Weights of a small transformer language model: width 64, 3788 steps.
Each number is 128 + 24 x the weight over its row's rms, rounded and kept within 0 to 255. Layers, rows and columns count from 0. The size above them is the row's rms in percent of the matrix's.

# layer 7 attention query, 128x64, rms 0.183, rows 0-16,64-79, columns 0-63
size [ 70 106  58 101  65  77 104  71  92 107  95  89 104 118  95  88  91 112 130 126 112  82  94  95  97 101  95  91  92  96  84 105  94]
[[132  96 153 119  83 118 114 144 160 107 155 131 116 151 133 122 134 182 140 127 187 129 162 124  89 113 118 114 138 132 134 131 103  59 103 115 129 118 130 110 128 152 147  95 130 189 101 112 138 163 142 111 144 116 124 114 133 172 130 128 139 101 131 160]
 [152 147 114 105 128 179 131 162 148 151 112  87 125 128 106 116 107 165 154 111 177 118 159 108 103  79 130 161 110 122 126 131 125 134  93 131 136 107 149 149 108 105 116  80 167 166  87 103 142 131 134 138 137 181 145  95 120 123 107 121 125 115 128 133]
 [ 98  86 138 123 113  95 124 108  98 105  67 169  99 142 162 141 142 127 139 129 127 144 118 109 113 135 165 120 139 142 162 130 132 147 152 121 166 147 124 164 115 117 148 124  83  66 118  98 133 159 116 130 142 165 128 157  93 122 109 152 105 148 152 132]
 [139 147 146 115 101  91 141  98 102  87 162 102  98 132 142 158 153  82  80 155 142 128 149 157 105  93 149 150 121 161 113 144 115 154 153 132 123 125 140  81 129 144 112 128 137 130 133 115 108 165 101  91  94 134 110 162 165 159 151 124 138 104 145 135]
 [101 113  73 124 112 133 123 144 109 167 171 113  89 134 137 142 147 112 148 122 155 125 115 155 120 124 197 116 115 121 138  90 134 136 106 129 150 175 132 125 141  97 106 137 136  76 134 137 111 161 117 119 124 129 170 136 178 113 112  91 121 158 110 145]
 [161 127 155 140 101 120 128 143 137  86 123 137 119 143 122 153 126 133 110 164 139 177 128 148 116 120 114 136 106 133 114 137 162 105 112 118 132  80 100  78 128 133 116 119 107 125 159 132 118 198 114 155  92  96 127 125 100 141 146 165 107 141 190 149]
 [189 116 138 160  80 125 104 137 104 160 105 130 171 157 119  95  86 150 153 132 143 142 139 138 125 120 113 138  99 154 161 105 110 134  73 142 136 118  90 113 124 111 132 144 133 107 137 159 137 160 108 134 157 120  96  92 155 133 127 125 149  91 155 120]
 [147 129 132 135 124 119 103 133 117 133 158 129 168 176 112 157  93 159 119 126 156 139 123 112 107  98 145 108 148 116  86 141 145 106 126 141 149  60  92 130 132 113  96 119 140 156 171 156 149 151  83  99 125 107 176 131 113 146 159 129 139 142 112 160]
 [109 174 172  77 130  97 127 154  83 149 116 175 107 125 119 131 136 131 116 145 105 125 105 104 109 140 177 161 114 133 122 126 159 154 132 107 154  61 116 138 162 110 128 134  91  90 141 117 135 135 118 139 131 129 144 140 133 141 115 137 119 176 108 143]
 [159 125 143 171 171 151 137 153 122 109 105 119 128 131 148 151 119 120  86 143 108 147 133 119 115 147 105 113 111 122 149 114 146 127 134 125 137 128 108 176 139 148 124 131 102 163 171 143 129 143 109  88 134 125 181 194 105 111 108 104 117  95  77 100]
 [114 145  73 151 168 156 132  86 130 130 152 119 116 129 124 128  94 111 142  85  98 163  85 139 138 149  96  96  77  98 132 125 149 136 106 135 136  96 128 113 176 139 114 181 131 124 169 145 126 116 136 137 110  87 135 118 135 155 134 155 133 117 110 121]
 [128 147 124 114 134 129 108 152 154 127 132 119 119 151 150 140 191 103 130 147 119 121  87  81 143  87 110 165 136 108 104 137 115 102 125 135 118 163 133 103  98 104 166 177 123 147 103  88 127 150 160 135 135  86 133 140  97 142 151 181 109 128 127 107]
 [206 126 145 149 139 144 109 122 132 127 158 121 141  70 117 114 152 152 117  70 129 132 146 118 118  94  73 156 152 156 142 130 129 139 140 147  89 116 129 141 132 117 125 137 148 147 112 150 102 111 133 119 176 110 132 135 156 108 138 126 116 113  86  90]
 [107 104  72 130 106 154 126  92 116 127  50 113 157 165 111  88 115 116 106 132 128 145 154 140 150 164 160  99 134 147  94 112 157 149 146 145 123 138 148 157 138 145 124 143 122  99 131 161 166 114 120 115 122 136 110 119 139  78 127 102 134 151 140 133]
 [ 99 128 204 118 113 122 104 133 149 146 145 148 164 180 151  98 105 155 141 149 112 148 114 144 136 126 111 130 139  93 140 155 108  78 116 114 140 110 124  91  76 111 118 127  99 136 139 122  90 117 115 132 141 146 127 128 114 165 131 160 101 116 159 160]
 [153 119 140 115 147 106 104 146 133 156 136 141 133 141 154 110 150 106  99  81 160 136 104 122 123 144 112 128 137  90 135 144  99 139 162 130 128 183 131 133 125 137 121 190 143 117 147 118 173 103  90 114 160 172 115 175 145  93 119 143  82 126 125 108]
 [120 160 104 107 117 143 117  97 121 118 108 159 134  91 101 143 123  66 166 120 132  92  92 133 126 117 159 109 123 177 131 126 173 131 171 122 112 186 106 129 165 120 115 134  98 103 156 135 127 145 136 129 112 146 166 129 139 154 122 109 150 162 121 115]
 [112 101 107 125 140 122 143 159 152 121 143 123 116 106 107 119 126 174 101  99 148 107 176 120 117 133 157 134 151 101 130 130 128 112 137 128  93 123 134  97 121 147 137  88 145 209 140 188 152 145 132 108  99  96 109 109 125 143 110 114 150 102 127 171]
 [168 129  83 142 140 182 127 106 142 102 112  89 154 119 110 144 148 134 118 116 178 129 140 116  91 132 126 156 153 111 126  95 170  98  83 118 117 183 107 151 128 156 109 114 122 182 113 151 140 124 129 123 154 130 141 143 124 111 110  94 111 127 104 128]
 [ 82 156 141 136 163 123 125 169 135 134 128 156  88  82 148 133 125 141  75 137 116  93 157 120 114 129 103 136 171 118 124  90 124 155 173 111  91 110 118 109 131 150 154  90 123 182 119 156 136 155 126  93 145 101 124 161 123 128 120 127 136 135 131 141]
 [139 133 142 157 132 146 142 117 136 120 147 113 119 166 104 137 164  91 115  79 109 130 152 194 143 138 117 117 130  92  96 113 137 149 153 181 121 144 134 129 161  91 124 116 113 108 168 103 136 159 120 114 169  83 119 131 126 101 119 112  94 105 104 116]
 [143 156  93 121 122 107 144 142 105 144 108 103 137 172 110 130 171 147 147 118 126 120 127 155 149 146 148 152 158  97 130 141  98  72 143 131 120  61 116 164  84  88 117 138 123 121  89 130 114 105  93 117 129 146 153  97 170 145 128 141 115 116 125 135]
 [166  92 124 118 123  86 158 138 148 116 147  91 105 166 120 103 112 122 114 128 114  94 126 133 147 126 118 115 154 140 136 147  76 127 127 159 103 129 116 119 120 182 121 107 123 119 170 192 112 128 120 110 136 145 139 164 128 126 175 124 107 104 182 117]
 [134 128 146 113 146  99 106 105 114 130 152  95 132 137 133 158  84 116 128 106 151 155  49 119 136 140  99 140 161 116 111 155  81  66 146 149 132 164 136 101 138 146 142 133 166 119 149 114 130 140 166 139 152 150 132 108 126 125 147 106 153  94 126 127]
 [119  91 130  86  86 137 161 102 135 121 166 110 112 167 114  90 103 165 119 172 129 122 150 135 107 132 125 150 128 107 128 138 154 102 114 122 150  78 113 119 155 174 102 122 123 157 175 146 141 122  97 138 123 152 145  89 109 164 111 121 123 101 150 137]
 [123 143 131 131 165 127 144 111 115 138 104 104 131  99 126 107 167 100 155 103 170  97  95 142 131 165 159 156 149 130 111 101 136 118 158 127 126 165 159 142 106 125 129 165  91 113 106 115 122 143 139 138 107 123 122 114 161  85 117 140 148 152 137  46]
 [115 110 124  90 132 153 139 143 108 117 153 151  98 126 144 126 116 132 134 143  90 101 150 138  78 139 138 144 133 126 137 137  74 163 142 129 137 127 135 171  85 132 121 128 180 170 170 100 174 132 130 145  76 120 124  88 112 123 130 122 111 120 114 173]
 [134 125 125  98 116  79 136  85 135 109 145 143 204 123 106 126 128  99 118 130 165 118 146 131 139 119 115 142 164 136 108 134 170 143 118 135 106 145  78 146 137 109 127 137 129 195 139 137 123  99 144 107 137 144 103 145 127 137  84  99 124 147 106  85]
 [113 180 113 105 135 181 139 122 113 162 140 165  97 153 130 132 111  99  92 129 128 119 125 106 119 125  87 169 161  87 110 137 115 117 150 132  98 139 143 119 136 132 151 121 137 148 142 120 126 120 142 162 157 139 113 108 184  74 103 139 115 137  78 133]
 [ 98  88 164 138 112 111 124 147 143 113 167  84 133 109 133 164 115 151 158  97 125 161 110 134 110 133 156  95 108 113 127 120 125 149  92 145 167 171 126 127 156  89 150 123 141 147 120  74 104 141 130 145 168 133 112 134 163 138 115 108  98 123  97  95]
 [ 86 162 117 144 125 144 119 106 127 162 131 118 111 132 141 136 155 141  91 110 125 160 136 153 143 132 126 117 137 129 145  66  83 191 172 150 132 141 162 122 102 102 103 127 126  80  79 131 127  98 130 152 141 149 129 111 125 132  93 145  89 132 128 131]
 [148 118 100  91 116 101 158 121 112 125 126 135 123 188  90 139 120 115 134 128  98 131 116 109  91 162 201 123 144 135 131 157 178 104 108 117 156 140 163 116 109 106 115 119 157 132 134 111 113 166 119 150 117 135 105 134 132  91 161 145 105  90 145 138]
 [125  95  94 165 151 115 134 165 114 154 108 167 149 118 146 100 103 112 137 157  84 130 144 155 100 164 147 123 162 126 130 114  95 174 133 155 100 164 135 136 116 125 120 114 183 158 113 113  79 103 136 135 119 141 151 131 124 129  97 143 114 146 104  96]]
# layer 7 attention key, 64x64, rms 0.171, rows 0-15, columns 0-63
size [129  93 107 116 103  88  89  97  94  92 100  85  93  86  96  87]
[[105 128 100 148 175 174  67 132 123 152  94 159 135  78 110 141 126 120 109 104  76 158 142 130 140 113 122 145  89 146 133 150 119 144 143 143 126 145 172 164 124 117 130 151 125 111 108 129 114 113 142 135 146 115 113 134 148  94 102 143 117 170 119  84]
 [154 123 109 158 136 156 139 136 191 132 116 165 154 159 151 148 119 148  94 116 125  81 117  93 115 107 124 152 167 109 107 167 132 138 122 134 110 104  99 136 133 121 108 122 129  97 140  87 118 128 125  72 110 132 138 143 108 165 152  75 154 112 131 141]
 [119 113 144 102 134 113 137 158 138 104 129 180 116 158 136 150  89 185 102 175 136 159 122  77 121 110 152 132 130 103 143 151 119  96 103 150  99 152 101 149 111 194 128  83 135 119 116 123 140 140 123 111 128 108 129 119 102 164 143 135 136 107 138 131]
 [135 173 147 161 139 116 126 121  96 140 141 128 136 139 111 114  89 104 136 159 121 145 135  94 182 143  88 137 120 133 141 112 120 126  76 114 161 121  72  88 119 106 144 129  91 142 128 151 128 158 142 164 107 102 128 129 131  83 157 126 127 168 116 160]
 [107 114 129 140 107  92 121 183 200 120 139 138 122 144 122 147 136 106 100 143 146 178 124 156 102 124 110 126  77 135 110 149 111 128 104 149 127 176 137 122  92 171 137 141 109  82 145 102 116 108 111 113 113  86 114 132 118 111 129 133 148 117 133 154]
 [126 148 155  90 135 159 170 107 118 129 129 130 148 118 146 113 138 151 133 117 150  91 101  56 137 166  83 143 155 125 123  77 134 129 118 128 152 128 130 103 118 132 121 133 116 200 121 105 118 154 116 135 128 123 147  75 106 131 128 124 128 117 130 173]
 [158  87 157 104 137 101 153 126 126 115 189 113 127 161 142 111 117 148 159 106 141 126 146  91 128 132 156 127 169 103 121 108  78 116 108 170 128 162 111 128 147 131 108 106 117 177 131 105 174 151 120 111 135 123 126 138 130 110  95 128 123 115  81  99]
 [116 123  82  72 132 148 160 144 147  80 170 133 141 115  79 116 127 135 148 124 129 122 132 126 183 130 148 107 139 132 155 139 135 108  92 125  97 162 114 137 116 116 103 131 166 150 138 133 150 149 162 192 134 129 143 118 101 105 135 116 139  93 148 140]
 [147 112 167 165 115 147  87 128 121 131  79 113 115 145 116 129 101 100 125  99 148 162 102 145 153 120 109 135 107 126 133 136 117 124 157  87 169 148 151 120  95 109 166 126 113 132 172  87 125 142 150 150 166 163 144 134 135  76  95 105 131 140 126 152]
 [134 100 101 167 190 146 117 116 146 195 131 139 114 108 168 103 107 135 133 131  93 163 132 122 161 137 128 124 117 177 130 154 122  98 144 110 115 114  93  97 114 176 150 128 100 114 147 128  85 150 106 132 122 109 111 117 150 111 154 135 132 123 149 117]
 [144 142 111 153 118 140 110 126  72 113 110 102 109 154 117 157 123 104 166 144 119 137 116 126 156 123 163 146 116 140 137 100 159 173 153 141 161 137 128 131 128  96 100 158 132  61 113 122  58 133 143 170 125 124 109 144 133 147 140 151 122  97 147 128]
 [ 87 157 126 138 166 130 122 126  88 130 129 116 139 145 116 167 129 124 108 137 132 130  93  80  77 152 150 140 141 143 125 130 101 178 111 122 142 155 158 136 128 100 122 155 137 165 102 119 150 111 154 101 119 137  74 141 150 110  97 166  99 165 117 112]
 [ 93 106 119 160 131 166  98  84 123 117 158 147 137 159  91 102 109 146 149 154  97 115 113 101 128 160 171 160 115 101 121 123 118 149 133 122 133 154 138 177 122 148 167 127 145 103 118 127 113 107 119  94 125 118 151 161 127 148 132  97 106 176  97 157]
 [109 125 131  94 145 117 114 139 163 159 152 147  89 148 140 138 125 153 156 128 121 104 183 134 127 133 118 142  94 147 144 109 113  70 101 108 131 126 102 131 175 107 102 102 136 162  92 109  91 142 121 131  85 142  87 130 123 167 121  91  98 129 140 144]
 [144 126  95 122 125 153 135 123 125 119 132 103 143 170 130 122 126 186 152 154 112  96 125 154 144 126 148  77 186 108 106  96 113 115 116 133  93 160 159 139 110  95 121 114 152 153 154 105 158 135  83 112  99 140 147 153 121 166 113  97 148 113 147 137]
 [114  85 171 138 154 120 121 166 141 151 114 109 162  97 141 141 119 104  96 149 136 148 134 120 173 153 116 105 106 134 123  61 131 135 101 150  95 127 147 153 131 119 100 124 113 123 135 147 114  81 117 113 133 114 118 112 115 194 122 126 129 160  83 117]]